From a checkpoint of a small transformer trained on Wikipedia: RMSNorm before each block.
Each number is 200 + 40 x the weight over the matrix's rms, rounded and kept within 0 to 999. Layers, rows and columns count from 0.

# up: layer 7 MLP up, 704x256, rms 0.0585, rows 497-505, columns 0-127
# down: layer 7 MLP down (transposed), 704x256, rms 0.0587, rows 497-504, columns 0-127
# gate: layer 7 MLP gate, 704x256, rms 0.0589, rows 498-505, columns 0-127
up497,152,158,208,214,196,160,218,165,172,203,235,204,241,222,236,242,150,266,190,201,236,251,194,229,249,130,248,178,230,237,121,231,216,187,198,243,258,264,198,207,204,189,239,205,222,179,271,200,157,135,271,215,269,217,192,227,167,180,175,219,190,267,166,245,210,215,259,196,107,280,173,239,203,248,173,209,170,179,219,247,208,211,244,283,220,226,208,202,254,228,185,191,175,178,247,227,223,196,249,200,187,213,217,166,249,230,206,186,218,203,211,216,153,289,145,147,210,129,224,178,230,230,253,213,270,290,205,160
down497,156,234,197,219,190,217,206,202,274,211,229,105,197,174,171,155,212,215,160,209,187,244,252,171,186,213,189,254,210,218,158,162,220,194,140,146,216,198,227,212,204,276,281,188,151,231,235,290,252,153,124,199,183,269,139,278,205,221,142,202,156,232,248,160,184,214,241,189,143,205,231,154,144,180,156,214,262,222,187,205,175,189,235,175,160,222,184,286,180,209,191,242,176,200,204,185,246,236,133,199,191,152,224,184,301,249,220,224,196,203,164,251,255,180,158,270,193,151,167,190,97,211,163,165,196,210,213,316
gate498,256,204,190,229,197,259,149,215,193,232,263,206,187,171,230,226,174,188,264,266,244,217,170,197,223,211,234,139,147,215,182,184,163,225,144,150,238,200,172,202,172,155,217,164,158,231,271,265,181,187,247,126,89,195,91,142,146,200,244,175,213,224,232,262,246,221,203,258,134,168,150,114,133,239,171,209,275,204,198,145,215,202,250,196,268,240,185,277,226,245,201,154,187,234,165,155,126,222,203,164,205,147,176,244,241,198,207,178,264,217,222,207,229,189,245,225,255,219,232,123,155,231,144,231,237,183,173,271
up498,192,208,182,193,205,174,230,168,175,179,260,235,203,203,170,190,140,188,149,220,158,208,213,158,259,237,224,171,235,203,222,186,214,193,217,215,189,146,217,197,219,194,151,144,145,245,291,305,191,245,175,180,172,225,191,207,179,169,212,210,210,187,264,204,209,208,245,239,176,158,249,209,200,273,185,134,208,151,267,190,177,157,208,222,179,273,231,161,208,183,160,202,152,212,215,204,190,257,186,200,249,221,93,222,222,211,273,197,150,210,206,215,173,211,196,154,177,165,171,133,190,211,167,165,249,200,154,165
down498,259,128,202,169,229,225,226,139,217,146,150,160,164,232,193,217,198,188,233,147,238,191,212,258,88,164,185,155,151,147,154,182,154,203,199,172,196,217,238,154,267,218,181,183,162,173,164,147,162,283,197,176,224,182,180,162,256,263,302,203,172,175,173,215,170,181,145,187,231,206,221,256,224,186,175,235,157,213,152,128,220,235,169,234,277,186,217,214,187,206,200,174,142,106,309,230,188,220,190,220,163,201,220,227,214,210,219,163,188,196,211,166,221,164,214,246,182,214,184,192,236,150,159,242,189,216,247,225
gate499,238,142,180,207,235,171,222,164,271,148,279,169,238,167,131,228,223,142,197,213,198,197,166,210,273,219,169,270,191,257,240,230,242,100,211,255,178,126,235,230,204,145,170,194,189,201,264,200,165,254,256,242,241,177,131,220,181,176,250,228,125,221,185,244,243,243,202,177,191,223,198,177,184,109,294,191,210,172,267,203,227,169,230,158,256,265,175,227,199,212,229,204,241,258,163,215,264,238,216,184,222,152,121,204,163,216,207,168,186,258,207,160,169,217,156,181,177,181,189,249,171,244,271,255,192,191,210,194
up499,175,238,217,241,179,228,164,134,203,191,166,152,212,174,187,177,173,118,239,159,243,168,183,177,166,145,172,211,144,121,174,192,256,231,276,204,175,192,213,286,283,222,235,199,278,230,202,185,223,280,237,289,276,261,182,131,195,221,202,256,177,262,207,188,207,90,235,128,237,270,152,296,324,256,225,220,196,242,204,131,168,209,179,250,180,196,224,171,166,207,179,255,187,214,232,241,193,158,264,240,214,228,152,145,210,153,238,226,213,234,175,201,172,204,253,167,177,197,125,169,212,222,181,185,102,113,155,209
down499,263,222,197,247,196,235,151,225,158,203,158,187,120,256,174,232,159,225,159,217,147,148,160,199,205,173,198,242,240,125,127,201,196,249,209,241,176,144,140,222,246,171,142,216,217,161,119,224,227,243,215,187,155,168,239,184,231,167,196,164,229,206,288,220,180,230,233,235,232,253,151,261,208,186,160,195,193,314,197,250,189,225,203,243,223,210,157,134,201,188,168,224,217,188,212,132,206,172,264,226,212,247,218,193,168,229,214,226,274,130,200,188,147,192,224,222,240,307,276,262,207,255,263,165,213,198,175,166
gate500,132,217,169,247,116,206,216,189,201,243,173,161,207,205,221,162,298,292,278,192,134,191,227,214,189,183,224,243,219,259,245,211,270,224,146,147,273,212,104,187,177,203,132,221,189,212,201,130,168,232,217,109,221,167,160,215,214,253,161,201,212,206,161,165,188,186,193,201,187,204,224,207,158,257,259,241,182,182,228,170,175,184,158,251,264,165,289,203,149,184,275,191,116,221,114,238,244,191,238,186,264,225,231,268,128,199,207,242,221,245,261,215,210,160,207,220,122,204,199,174,236,242,153,241,293,200,206,193
up500,259,191,215,156,306,191,252,199,238,191,187,176,196,193,258,262,208,214,120,161,182,205,258,218,213,225,223,210,184,262,183,189,203,231,258,283,142,211,207,136,182,168,176,165,152,234,285,131,120,179,201,286,277,221,243,185,188,273,233,106,235,171,207,220,193,271,220,182,297,125,167,203,207,186,290,188,205,301,220,222,193,226,248,157,206,174,218,198,251,188,102,216,251,146,255,225,237,215,86,221,158,263,228,218,306,211,264,158,119,100,213,193,150,221,184,154,222,240,144,232,195,203,190,167,185,241,248,187
down500,138,212,297,205,169,177,213,198,192,185,229,179,195,250,203,239,144,254,183,172,188,210,281,178,209,159,204,216,175,249,133,115,215,189,168,185,142,195,110,199,222,166,160,225,196,228,223,182,241,252,131,172,292,225,194,260,218,230,152,147,212,141,198,189,145,217,277,212,132,166,215,159,245,210,277,189,234,245,271,198,144,214,257,278,264,189,247,157,199,132,226,158,98,174,235,237,186,183,191,263,253,219,264,200,233,165,218,162,244,227,180,280,245,206,165,175,163,146,193,135,232,233,185,219,205,242,184,242
gate501,154,166,244,224,145,220,169,111,270,270,203,285,165,197,271,139,160,175,203,220,202,239,188,265,200,203,187,140,286,127,165,201,191,206,177,243,221,238,200,188,159,148,195,273,219,182,267,135,218,125,168,283,163,199,202,252,211,155,181,258,192,242,223,222,237,196,232,145,127,213,225,207,269,222,224,220,268,198,202,234,273,205,194,184,242,222,223,182,238,188,192,166,189,125,203,227,224,230,214,221,171,240,219,153,200,131,211,241,257,274,167,149,201,209,143,201,199,127,239,230,208,212,222,210,179,159,224,191
up501,191,182,196,121,167,224,170,156,223,207,204,156,240,176,185,221,212,153,205,155,193,236,94,181,254,187,225,226,231,260,164,163,192,222,189,246,226,233,231,267,273,228,241,286,215,238,207,179,219,190,150,198,160,121,254,241,149,177,214,145,217,153,125,253,286,222,251,156,213,266,240,264,209,287,202,211,202,167,140,181,201,169,236,236,231,201,237,175,205,227,203,165,178,224,240,160,227,207,206,151,171,163,160,211,185,190,223,125,244,236,206,181,190,254,239,134,275,217,169,182,101,169,212,145,194,206,85,141
down501,125,132,198,230,190,158,186,221,217,169,148,227,113,139,157,153,238,177,142,178,165,269,337,195,208,220,153,125,224,117,241,208,178,216,156,245,256,124,253,228,188,241,198,291,212,157,232,309,178,87,214,280,121,196,241,154,144,190,193,216,248,269,217,108,237,183,218,210,149,97,244,159,145,212,181,182,263,220,183,264,226,182,191,154,267,197,249,216,216,189,189,212,193,188,127,212,242,204,190,239,144,223,155,224,297,117,181,159,135,246,266,237,165,180,229,193,173,168,235,192,204,199,252,169,193,201,244,258
gate502,212,213,203,181,180,260,191,171,187,219,250,129,177,244,223,130,215,174,294,183,209,224,210,189,196,234,202,179,279,195,225,205,219,203,163,175,217,181,144,184,179,170,110,160,149,277,230,221,183,175,250,153,277,187,122,188,173,164,213,149,179,239,150,188,172,243,116,140,183,154,244,213,166,200,114,170,262,185,221,256,106,210,168,185,203,192,199,184,152,185,199,230,186,202,185,263,172,141,181,249,242,187,217,182,210,234,231,219,229,245,204,239,137,195,197,139,219,180,229,227,182,137,181,191,208,174,167,144
up502,132,228,227,258,205,227,183,204,224,280,192,206,189,207,206,114,156,225,228,203,187,195,238,199,207,237,189,226,232,206,264,234,219,228,213,211,176,170,184,169,171,187,203,203,258,229,187,158,220,213,155,211,202,232,142,232,220,198,214,148,198,131,205,215,227,159,227,211,202,166,135,211,259,192,260,220,130,177,167,165,223,155,229,196,185,141,244,201,228,184,203,212,195,214,199,214,160,234,252,158,209,127,141,138,209,251,151,245,149,192,217,136,235,158,123,265,228,283,159,168,218,167,163,191,294,145,219,241
down502,218,198,194,236,181,181,250,163,267,175,203,166,158,204,227,193,265,228,145,198,130,156,180,222,224,196,206,194,210,178,252,226,216,185,225,249,247,234,214,140,220,133,149,189,243,167,221,178,149,179,187,170,223,169,144,170,225,222,204,222,214,232,119,190,179,203,206,253,246,165,158,163,118,165,174,158,241,160,247,271,174,138,147,164,203,276,170,276,198,203,181,190,224,234,179,228,310,180,180,289,258,216,228,230,263,153,212,194,225,178,173,232,227,226,199,224,186,202,191,133,242,187,216,173,118,181,150,132
gate503,215,171,246,218,222,221,214,145,263,217,119,179,275,161,243,206,145,201,226,214,204,192,251,139,190,184,236,255,207,219,271,174,206,150,198,164,140,259,174,172,189,255,241,273,238,162,176,219,237,219,225,222,208,152,246,137,258,279,137,209,171,145,156,235,183,268,134,176,178,239,158,181,225,151,176,135,179,159,187,190,216,215,121,236,229,177,179,175,228,239,221,254,206,228,253,226,177,172,231,158,173,184,257,141,106,191,208,231,294,245,258,223,187,259,146,131,193,240,194,153,143,232,176,278,257,196,269,143
up503,194,140,134,143,287,225,211,186,247,143,226,183,178,213,172,181,224,146,166,191,225,322,171,89,124,174,144,165,196,199,167,233,269,170,233,123,243,194,182,245,184,226,218,240,214,140,203,184,178,167,174,160,137,215,240,249,206,190,199,179,208,200,185,279,130,153,195,153,202,191,228,103,263,176,237,215,259,225,169,169,222,182,311,181,207,196,150,230,196,228,163,106,173,249,227,228,192,240,108,172,214,273,137,165,247,135,208,166,173,154,144,178,184,192,191,166,129,230,185,137,282,288,238,228,136,194,159,258
down503,228,203,154,153,186,142,218,174,222,213,169,219,184,165,198,235,223,225,182,257,192,186,291,248,214,259,224,229,253,202,254,294,258,212,162,175,162,178,225,207,277,215,159,162,217,230,193,195,253,223,273,175,229,187,163,209,170,105,189,200,146,245,158,184,170,187,193,187,233,245,162,128,212,185,290,125,175,232,153,152,269,296,186,209,170,173,211,162,218,189,212,165,223,258,218,250,216,202,200,256,202,201,211,154,204,140,212,104,260,233,241,100,170,193,227,165,222,219,294,187,210,199,214,204,196,188,225,218
gate504,204,177,177,161,169,225,214,245,174,205,280,198,216,195,251,117,196,272,174,197,116,208,162,229,142,158,239,194,206,197,240,175,129,167,110,193,195,185,227,252,134,163,231,199,125,237,175,130,213,150,193,273,223,181,195,311,156,317,136,193,164,192,172,209,163,171,218,217,146,161,217,145,196,115,212,202,252,219,208,225,254,226,224,230,206,199,176,278,219,78,225,158,156,198,171,171,205,215,165,199,147,243,142,162,190,230,194,189,273,210,207,243,227,195,143,168,215,219,185,204,220,232,185,193,235,263,210,203
up504,201,177,222,196,152,148,267,253,136,158,209,199,162,203,199,242,107,190,156,240,116,168,294,206,189,302,134,144,215,187,283,173,190,177,182,236,244,178,235,190,217,181,200,162,224,204,174,174,189,255,217,167,226,128,242,159,177,241,80,230,252,206,218,151,177,194,227,208,178,193,247,229,229,143,180,221,219,142,206,217,186,266,134,232,202,177,240,203,226,221,171,187,212,166,155,246,185,209,118,171,215,146,194,243,207,137,206,128,189,294,250,193,215,150,226,230,122,214,203,231,131,135,190,229,202,237,189,283
down504,194,234,176,203,225,239,167,152,161,327,225,182,167,122,186,144,196,219,209,233,245,201,166,168,225,223,220,154,261,185,157,237,286,174,185,147,195,245,221,206,199,214,180,232,203,170,216,210,228,197,134,230,124,221,110,185,207,218,235,227,173,165,230,113,200,180,200,181,173,193,178,231,212,269,217,218,206,214,205,267,173,98,182,196,148,207,174,219,234,214,276,190,192,198,155,181,178,216,186,303,247,221,184,171,154,225,193,170,179,177,197,261,252,229,152,305,207,114,247,197,193,207,138,264,301,166,154,211
gate505,243,188,167,156,179,210,220,227,179,171,224,188,176,233,220,141,205,218,198,240,149,242,220,196,208,231,179,170,282,302,255,180,289,185,197,169,208,205,206,165,175,198,220,249,214,195,205,196,185,212,200,204,232,182,227,128,235,207,120,247,222,222,137,261,211,240,148,244,139,186,217,198,238,222,225,145,160,262,189,222,249,181,165,198,205,198,224,189,229,221,160,219,151,234,173,275,214,188,194,162,321,144,217,166,210,231,198,231,199,193,265,157,218,166,213,178,130,214,213,236,218,204,197,250,238,212,267,192
up505,235,241,139,215,248,243,203,195,220,233,199,209,167,245,216,179,238,114,165,128,204,148,148,157,201,210,211,227,144,139,152,154,169,175,142,189,165,168,181,201,292,176,253,176,259,220,157,221,127,186,170,245,202,285,236,215,189,127,136,212,190,198,190,215,227,195,149,195,210,213,149,213,210,180,204,241,235,251,219,215,217,207,254,185,167,203,181,172,167,216,168,144,219,266,195,154,278,178,189,209,214,182,144,198,214,221,160,207,188,192,174,181,164,229,207,226,203,196,169,256,195,269,155,204,244,135,211,200